config.toml
qk_norm = false
decay_shape = "linear"
seq_len = 512
Each number is 128 + 24 x the weight over its row's rms, rounded and kept within 0 to 255. Layers, rows and columns count from 0. The size above them is the row's rms in percent of the matrix's.

# layer 7 attention output (transposed), 64x64, rms 0.0526, rows 20-30, columns 0-63
size [118  98 111 124 100  97 108 107 126 103 158]
[[154 142  77 149 183  97 129 113 167 111 136 109 162  91 101 112 139  85 120 147  85  90 155 115 114 164 145 147 149 116 128 150  99 100  98 122 135 169 148 158 129 147 120 115 146 111 137 128 140 145 155 108 121  99 131 105 160 118 118  97 126 115 157 137]
 [113 128 118 122 157 128 151 140 129 111 109 150  98 165 148 117 117  77 130 136 161 119 130 144 112 127 141 155 175 107 110 156 146 139 109  85 101 110 100 127 148 116 132 134 132 162 103 123 179 105  72 127 156 169 106 159 134 162  83  94 110 119 127 128]
 [148 193  72 129 159 120 176 108 158 120 134 124 186 118  94 145 145 107 109 123  79 122 155  81 108 151 117 149 123 132 128 119 130 135 126 129 141 147 131 115 114 135 134 125 112  91 166 152 119 135 155 107 108 119 114 101 154 140 119  89 146 115 153 107]
 [109 144 105 147 124 114 138 118 127 137 100 119 164 156 112 159 115 133 135 136  84 107 173 112 148 140 147 130 164 143 122 123 144 138  65  94 136 151 138 145 102 112 106 141 111  65 126 149 117 113 180 100 154  83 128 120 166 161 112 116 122 153 140 124]
 [117  96 138 172 143 125 144 161 133 111 157 112 164  90 124 110 101 127 113 147 136 125 173 128 167 162 152 116 134 119 116 136  90 101 123 114 142 144 127 118 130 150 108  89 143 162 120  86  86 125 141 123 171  74 134 108 136  85  99 145 133 156 122 154]
 [148 151  67 181 131  96 128 130 137 118 134 114 122 102  99 134 136 115 107 136 128 136 128  98 140 133 123 164 112 156 150  86 102 100 112 160 152 156 147 114  97 122 123 152  74 139 121 110 113 132 130 122 165 113 159 116 116 156 161  89 151 183 119 134]
 [126 133 139 156  89 123 148 146  86 107 166 122 122 103 135 158 102 129 146 101 146 108 148 127 162 133  95 111 159 123 162 113 132  77  99 164 110 116 130 114 115 136 123 129  97 124  81 128 130 133 128  75 107 167 122 135  96 145 127 151 151 178 146 167]
 [144 106 144 126 137 125 169 168 143 147 127  94 100 105 121 124  81  89 163 139 137  93 126 140 112 124 167 144  93  98 151 120 138  99 105  89 138 164 150 147  97 152 152 145 148 109  97 123 113 158 108 126 165 171  98 115 144 133 100 151 102 151 129 124]
 [103 139  98 138 129 123 110 153 149 117 167 110 172 131 120 159  94 158 107 141 138 102 169 105 161 146 122 102 159 125 134 149 142 121  69 127 121 128 111 161 116 113 104 141 119  92 136 121 100 107 194  97 108  73 130 120 138 158 139 121 153 142 124 134]
 [116 126 113  99 151 126 133 183 155  93 118 140 140 121 128 154 108 118 134 132 139 114 128 121 113 158 178 160 108 133 110 105 114 124 121  92 127 134  95 136 105 138 170 115 150  99 173 127 133 116 203 134  96 127 127 154 171 133 111 105 122 110 131  73]
 [133 140 105 115 138 164 141 132 109  95 126 128 117 189  93  87 129 110 111 140 161 113 143 113 142 131  67 143 155 132 142 171 147 139 113 157 104  96 127 128 120 130 141 154 139 114 104 131 121 125 112 129 146 138  72 119 100 199  95 132 148 110 133 120]]
# layer 7 attention value, 64x64, rms 0.0628, rows 21-30, columns 0-63
size [102 111 114  97 102 104 106 128 107 128]
[[107 121 103 116 146 136 135 162 107 169  96 133 158 109 153 102 138 123 128 101 136 157 111 139 135 146  62 141  90 142 115 186 137 146  81 109 105 157 121 113 135 170 134 154 121 154  91 111 116 116 163  97 127 166 153 108 125 107 149 127 114 143 118 138]
 [120 161 151 120 170 145 120  92 161  89 145 149 109 173 133 102  94 152 145  92 122 127 135 132 111  98 153 126 159 107 131 137 131 134 128 105 121 105 134 146 123 118 112 139 114  88 135 105 151 156 115 124 166 161 135 156 113 100 134 131 213 121 127  97]
 [127 160 156 116 147 140 103 111 155  98 145 164 143  94 135 126  94 136  99  97 108 130 156  80 138 133 128 154  91 127  84 135 120 106 162  97 117 140 137 134 135 115 156 128 125  76 143  75 119 120  96 134 114 183 141 117 130 122 157 124 182 127 127 126]
 [131  84 155 134 112 131 164 129 137 113 107 141 155 122  67 163 117 155 164  77 111 121 127 120 124 128 110  98 148 129 127 120 138  94 111 145 162 108 110 146 144  97 146 127 155  78  82 144 141 129 130 188 106 165 130 108 124 133 122  91 118 111 133 124]
 [142 165 124  63 120 129 145 145 137  82 166 145 100 129 103  92 158 164 115 109 114 108 139 118 106 146 174 122 156 114 123 139 105 119 129 100 145 128 128 159 109  78  94 109 109  92 146 140 115 160 118 138 147 173 126 122 118 130 151 125 124 136 156  86]
 [130  98 128 109 141 122 142 137 128 164 128 142 118 124 110 120 152 144 153 177 114 159 145  88 121 167 142  95  83 112 113 119 149 122 123  72 118 152  76 147 111 101 109 140 108  91 113 151 153 146  89  79 118 129 148 120 171 157 116 113 125 137 157 127]
 [ 96  67 125 125 140 156 131 126 126 132 130 102 160  87  75 120 142 135 131 133 126 144 129 132 117 169 107 114 132 108 112  84 119 117 140 148 139 168 169 146 134 111 165 142 119 133  94 156 140  99 150  82  96 139 151 130 137 158 126  94 137 157 160  91]
 [148 165 134 112 137 131 129 111 147 100 130 130 126 141 130 162  72 148 144  96 123 162 148  79 128 122 145 143  99 149  69 165 125 135 152 159 129 160 102 123 151  97 125  96 114  78 111 120 128 139  85 121 131 154 128 126 144 104 146 105 173 134 154 145]
 [ 98 160 124 140 173 131  93 114 105 134 149  96 160 137 113 162  98 119 128  83 162 156 161 117 116 117 117 102 124 156 111 139 117 125 137 175 143 143 109 126 169 125 143 151 119 159 119 131 119 128 113 148 153 172  89 110 134 138 113 155 173 127 126  71]
 [108 133 154  59 136 134 108 123 126 148 102 116 123 108 145 118 142 115 143 161 169 160  76 142 144 141 120 110 122 104 111 175 109 147 140 124  70 162 159 145  96 155 122 108 135 140 113 124 156 102 135  97 159 156 132 147 147 105 164 124 135 109 126 156]]